Weights of a small transformer language model: vocabulary 8192.
Each number is 128 + 32 x the weight over its row's rms, rounded and kept within 0 to 255. Layers, rows and columns count from 0. Numbers have three digits each. The size before them is the row's rms in percent of the matrix's.

# layer 9 MLP down (transposed), 1344x512, rms 0.0333, rows 690-706, columns 256-383
098:109102111124115175134100180143164116077134174171120193102131177068124121088132058141117142146129094144090127097178131145088189100092115122065185116155138133058110040119175166150107108164102138178185158126104089121121149174080114096113140138128139119131052139108047121145116143105170116084103078095112092091172210057075148124111161131154143100140134122109115045138065158168129074121152
096:096131140149116070105076138084086100071170098146161123149107098103148113127079140100111124133124150114085137088117189138086121156187141048122179108155079116094163151087127126153059104126157161121129171126104157078113184118155106132173147146129103149149129129123085095108180132167118135095114123180170138136126115149087125080092157167140162100113179138097123084125116073087170098125112
105:096111144087120077123075127131164162126152169104113121152069109079083176144159188116067136078114181113083154168170137153143183108139174066051121150121130135088108119191110081111177105151096148138121116090077099078085122168078092150143108153104136104156092144166139139155152148108150123133097114123078105110119129114098133138102105057170148112168110202153101142093072174149123193095161
096:082137122119115128073122137121103134140114226110035211167082175107129101142152125096095074090178108142179146137178099159225146139175106160136122181061068140139086103147148140178153109126137100165161190195129131167093152130130116129171103129166178076157151169183098063104148136106135134175191131163133103158087125160093140172124091101078075109157111096134117169202124118132189153107166
099:154116148105141146170126188123140127113161165112094062169056109120128182163148198158110065137166103106126113180088107069076179119144150146091161109086180191103128117173081078108125123056136151085160191144133071132178068189091113179137163145122106089181110139088113172107090104129219093135163142124128165121160117140152119152154097203169195140122120150157136115086172135177154131105109
100:121077095212126163096101112129145127113085160157143160132115132118163143126122062120158151118066140089137121084147150121074141131122080133201099141161160098097101135128119082145152129106139176156090157101120106074161152094080163096124049156171106087166105132110183160114117130098106152163089078135160089117061133164141148121082104107101077191155130104148103100154143120158134069138140
098:156111093100177138046102175158109136130151181200079118141144140151161119098128121130090102093081090141139126131149126213120255130084067130130116128128129135117139160133099100098134154139124172166099137121134080164104109108137170103107127126172122116118156134080147155129114090108129174146166160099135057123127152189145147147117128057078155099153145072147108139168126131135166164153164
102:147150118053153128060124145078126117085161100087115089137087088056123095142151172165131129098158150123131080145136159178101207086088131122163143200163114087096157107110117127143132150105154083078124108101168135098133180134165111144071096180154180151112130086123121114112113156168182192151140049152116160194108118143133123137142123174055099152091163085141130121038119110099180196156092
098:111133110167153133110131122142121065085130118148099122115145144101115078118119126162065134113127099175145116151164074229116138161150107173096111103129160099126150135176154084142134151174161047167102156091172124130146157148076125113155095094115092135132165099148163119128114119099183124090128128141109085116131148097148179098097100181155113107148110102106089126132135134156140130100081
101:138117164095192110157112089090118185119105137145182109200122137096122098160122128102091157118085119119102143136092088150032136133092141138113029110169096093114096130118071132085140143110100081145122120089147149063157123173129141143140050068144068122126141155171153067101148108075139132119155115137075111099161107074085075114160124132107122097136145130115108108124109139139151100141121
097:155122175120166105130163123114109124121146108148138109136104047079148143152145162204092034143131084118104176137127104153143073120156142194100136153104141160162077088141115092102148190152156148105101142107180046061107092102191098139048156136110166180071159149150157158144160155160121189168127075094104167120133115118160105122154126115187090124178114105063095117053151160077120122141149
099:148127119131093150097097148166057130121111154163181175154117135154146131123110110098121171153160104134157154200136205148175166131146116151137116153155197159071118114114150165124083085094148142128143168175119157125162133133125187150102100111151117107225078113107147053160122070117152110146164148143146116070133132138101090122186151168117142115133093157094030137159146177140187183103144
101:183084091173173175118100127168156111131114078116112123131155065119110149068120142139161105159135102188103128077153106089119186119067163157191120142152087103128173144170172148106103110081212104083135130172138119129158067121110105112186182105167171111077133123161176156136141087131063126124128104118151166119144157110166104180159179173112144048099150134102090130119124085146085144170216
101:165165146203165134080104139155178147162117108093145112122157105136135119148141114163108033145189096123143062070137114142094186146106096144073132121147074109157114134158132081129138186135125139139147153163147150104108065122101162125073064183088078123155139135120153092210147106084138107089100181146131114123086150113123156136143102149072180137132139075090110088117136115127144105148207
097:129117110165109067114141140145130140183130169122126177154119132115114092147119126173171117092100075119102165164164105160140103113098138075146097083121100100130085161127140083119131134167165074199171154173161113089139147071106089116121116076154131136172149156121107112113156157123144102080148101174132120134153092161128147121104148118161092153148072176162145118131150138101137111142080
102:153130129143117125150182168120086117171168097123090129091155076066114168127182116075112172133106141067104135082104104143123039130109153104159129175144176114124129099084166140141154094146148124164166121089120124074120185156143126143134140133076037147131113102120130173129183101154107098120161114183101126182172125133162127115127150159205091109103144083081131198133133161110093168108131
093:108159157160182120152092132117143070132129127120062140107115091065080214124131077128131186159108147168141130166130081171138240090117131179074085111151155138161063108141163155155158179102111153127126133167134104124112097139140125195136127133140106105086161082093105173163103110111135131127109111159176091171139175170141121144134140122072128100124155158122124119131100159159086093065124
# layer 9 MLP gate, 1344x512, rms 0.0364, rows 691-707, columns 256-383
101:136108136148130132153173157141161155154151112137136147107154162122133152100120183136107145132108155116105112091131136171145128110141147104126149120091163106165209125131170130131078088089177111127148157121141068125126181153132117113134109104082141089111174081126107072119132156132096177160181114182204120161169159120076135105128183155144155097124131113171157106079107104108148174130144
100:157107142123169109079104092096208120120067159108153097101122135169101145120199092107144087123168136088132104138107111151163101092061160136142159106144122164136098130042118172118120108114174130142120105155146134120125130145126120122189177111102121091067166160086106161147097159117169143114162162128130099151104147117158135147117201127083150119111099109176130079188138102144092161091080
097:170119104076146165160164135122147161125083098076105139168100161150141101173117129148096104135121118114110117156064086089123132129079109168137083147124120136163164147140114104121096159174111104106185172104144131124157137114192190142120097184159138121199095132069102135115118143110140177099140135115191116128155076135187106105076111155140150128132141110115123188125089153128126161104064
098:126102130126164115161127113164105124176121143110102158103107176176151114143105105109089106119150111148090111108067129088143109130135116078170165192064148139134171181100143101156140105097157158185123142233142150114202140085126142096161161124150157123049150137152156151178159095158161128130143155158142073073146084112166116124098114118124106198170156096080175167149118169119132183097087
099:103193123179145183164117148082087175122082144088084092102122151069158138107133116165128140047086140136139143113070099184114121113163089111159104204116079100114146068128119173156136086154110111123137084124120148128099105135092180171151191178153090138106143150135168107135132126165153130140115129119126148118162080101153182126138097128142092122111049136163166115151188150157138163094128
104:110062127158117134114136151055136083146129143097116151113141160129162131095082131173105171057140164140132126118152122113142113088133154113156121086112135117113173115132131113091150089142178163137157138091180113165125126119133128158221108111153170097118149133089182124098089144149115098108198146123159136111121125140160125174096072161079185120140102123204163147131115115138115166123177
093:133162066159087163056149131100131104129100128105164105155162147136127119073131129191141114114127131106122105090097148129147102110095044075114167155137127091156151128096091138170169142149120124137088134140138092107128070183140103143072086105093124159138125172068193117147143103140182119148131095171161172180114173127144112144159161146126139170151115147110148082080111064111158143088138
098:085119102151124111154168085036065141129107141137102066146104184129160213124141098160121123161127147103125101157134097121090124157140136146195081136153147111150131087122119112198096137105073103082156149128144089151128101123111130120175136135175200141108130144097123120140166132148124109088123181108120154116121112182160119148162165145098176095097140166173103117151125092165118152192096
101:081181070159166083167171125102090143087128083117101090147132152172129112159067132155152098094136161093059106115070106167165090100095130130142116147105119139141124151168164157115169192112149108100109123171164106127125131128127149108118113119067146163138160128133105153097164148108171119128155149127099110142129130129183168171158199089195097158104088175149124161050106122095163118150101
097:104070133113123102110128113107137153152149086122115096177117112144184172092169137136154049147121105214127176142194110166099118137124128161126188183152124113103143129099169145079119116122071178150136153131137069145114140092185087161132113169156098137103127097100140192122160096194137165071098069158057167109184087169125163150186114105136107082099155146093084139111166109093150152125091
099:127160136101045168145143125109085097116154145082125144076147157136155141198146163067136105079119159128171125069155101115151103110144144082121099082156112153127169132130120119111114132157084129154173157134177134163125158129135152135098080167114114114124124082148141094164070114062145154090143132089192068076112085083134120147099164075162176147147165128109142182144123109137146153215137
101:175153127214154127140118068109090108082166112153188074063155079127153156101203150089133147136156107116116081091132162095116098146095151107150105140172097161136144170125174140144118090144118164143128150161099163164136119127138168114201148114172173128084161119137128153169108109135152064066146140157101160119120195126149094148100102183104133114132162134094137121157156100102138103162165
101:155162126112126147197121136119076123101090151186139126090054083074105134138102123072119054059064135109096134145169145088123106106187138116118092144074122137106157128172122066101105166080101163126115150152132093102138111165114086139134157081117167054041142102207064147128143107190147069091149139153143126118170152139131122150138182117115184142118164115169121051104126078133144140140110
097:148118099120163142067121140162129230167114084057097105061099109139136144103121128102089132081144169164178089195171166138121119088121098150165101148150040158122117156117191182130077065139136108103129136115173107173031104109149107131130096128114147176123090102083077131181140092173140116141105127170127168122109087141116050087141110098139101129133149140151127111093126145105070124092103
096:144136151140130074124142064092177153089136102103093101130117139138113113180134136153120075097104152098100117142111144150163104100140076132154125106126207164074135102131128108181106060105142102076129110115167129124131191136177133156077161106153172082150106130071062103116172085138063064127131140098136088124084158110140203123162092144082164192106134182112099154098128103089102144097147
099:154118130123151126098117170130102138156141117186161111102185097166180173100112151143091144042125131119146130145130127111120140147070113142140116091157123106143162146102101144122153151116125142079114155145107101123164136136115095118160142145135084102103180182165129134119146148185149106132204206097150201180088102101080142140168133104152139184097092120188075119146116121067160156118162
103:110083160145134194117195074115137211171090116175130109159074196089094131113153114080159067147120105174126164083188124125125110093194116143139130129137081127152106168132042113163122122114068146119094142140127080142180174095133122128084115141104137132119162056118139145132100132136130174170138162058160125156134142165111151112142179120103188105117173112185097087080179118120135121154131
# layer 9 MLP up, 1344x512, rms 0.0346, rows 691-707, columns 256-383
092:108130144123188066171118131155119090141188087126147112126113136124135076161118148110161077139196065072107142078065129093114127096167123093155143141137084146101137166140127089107079174125086161105097112102105151150081109120121112124132150165131108175093137126216118172078133141206150059080110105157097174090097156198127105119126149190167092182169165113059117115113163074102189058099058
103:063153137093153165096139108128167072145092119057088090164101159153117196147119112152110115124099145170118103126130165122106121134059130104119091126150137138093125088091173138115155118106067106119089140081161134112106111087109121138141134119155109149065100175153149053144135096136118194153096120130157066094158150136161132128088119145133172108127117113107174124109116157127098143189169
099:137148106154095107195162114157066152160083151094179108151197157183131152153133136104154129140074177146130164114140195111092124189120157171159094185101139149153184158102132167193139154165127112094080131141148105125140166123106082049090180101125076192170059159187109086090174185166086131127125188099135126162147128090142122123135156124139143125104099149153118112113149129094105122163145
098:066176144125210140103126131127121202181124151150103133176164168085172092136133100088125124129152130152117134134121029171157114160104159085160145121184076145112106145121091188086126169195103086139148150095194159159136125111192205102121148174194045113144138172134120151082108130098173133110128141088135111190146069096154131102071149109135120144142127139105046146084110165128088129209091
101:070119147159133073145133120165144098143105122165106126108168120113146099133199089104110108181150148166064130226137149123088114180149168098129121130098165123089189134169123134088095171126122140142052127112162118097121149154132101099098105130141109115093099128104116136084117123144107160120151159155076119126119096043149086125163161156115135055150145176119124109148144143132186079093118
102:087126097128104140091183166121120160151166064102129123093067137115099134132119165092141129080126116126130120152145124104137129051141129121173109083164126118136098156173141119090192164125082097189125176115195095141136156130080137148163128076137186104133156198117115123149144142127129122136097188070076128073129177122141086130140105091078088120119167134140146070163149160153106108159121
101:144129210116145123110146132136137081106158133067153132091114128094130172124153169099119080108159163137126118159126184142102122105127141158155147156165116106091188118138087100191060134121131121163153112099104164140098204146153100111146048152135167097102144148158094119127088133108149101119148095144129097135140103143113133108127138204178106119132175135146147144097134185076141159117116
099:127098145176062134087132162116142096199160091125084106136147098158123152122089140162143137142125113082147153070136181090167139083061133096145088109112143110158176112159194158165159180090120059130098114123131161122177147163148169104047178121173153100088165117155164127177135061137160093118131103079127092175095118092085150145110119139097152143132074122118093195114118072141088151160112
100:205165104068144145153138144099106125090138094138098128153100140110113153080119105110139135121188168111104169164097078176134118098119077147137064157070162091126113121138119160094117163078138094073092107097104138163095169137062067086185105109169165111164161121136077095146093140124119162143099137136146190166136149126137038161109130098171097149069146134140122128132162096152104114128169
100:066162128159149148087053170102108106170099107133124068165169154124099125153100111174185166115083117117128096089121132163015129170148173099179112117198115113162130145118133140132156142075098137160158157174100113201132176124101096169175073137139139106152166095154105105103099068159162104129107155089142096109116123123117113151085066181075152129118101184105172110129113160166131117124167
098:144075089122212082090147109124093185137094096110151164123155109129093175132097095112099060144146100136081124112181107069118135027096131136126097088144103149171133092122110201100146143129160118120099135090126116116126088133073160120175135145129114115176145122132116145090095172133069114121127103149122094131071129105168063120061140159178146088126116117135134062180106119120066161171158
099:152083078162145143108139083106122160115114095136169153152123122117113084145117187074123066087081119135103131100171080125105119128084127152100104109122128169116113177102092089126139103065145066065118146144131051089089084138090071148162120116083116108129164124184097122122136093129160110173087090123156096106184147125113128142149101101079118184122161118089094162140136091121210074107160
101:115119148129096125128135106125176117128168121130107081100121115166058122091156112176102036053137103104170115105141094098059091161096109154107102104135099134191101143147128164115125143135161167134074166179149138136148104155159153117147092187126174149112061152115124148103100181108162124118075150116116148183132102108114079110106077160064101103110110079111141151181099189113146163106147
096:096126104170177145112112150134139123115133130086083146124069098093118070158134152154117123176142136102066120138145150125106138161154106100165155090142079066156146105109182121156101111074146158098088093113140129132163113136110179140099088121154105124143102138117135095145178125118194087123126128096057157136121163143113081127087101156100129173109111093125120080109130168155105147145172
097:128143088113160181086153074111101190120065192168122129124142140187138104116198122126174141093076158220202129093136159110123128093130179153130114152088134151107099141200078089125127130190135100162176083103170130129088123112119164119112080109134100120162066106149106133153104118118157118081170108065144131031146109134131139121126139093082122154097137117125151113126068120103105160158175
096:092173121138087080181152150146145138119124152099094112152135077119192093118132121125139121031130128146076062142132121135104117177108115103122142093182167135107189161118119095155148097132177109106126099113188104146113058096113082128084171049102083135119103175103122153076127130111105159134115085108104131086085156127133096152138110147174165185145096114128173135113149107119108104104106
102:094158016154142223143188181148179067159107169124145148142146176064120179144166110097135123169136114154100149072141146149147139192192142131157144140134139164089105082127102176128054145097125093095100084161134105160095098121136147052093111109059138171098085115143145116101139128130147156168054042103138149099138129072124132102150105099129141153074134139118130106089133134099173146152120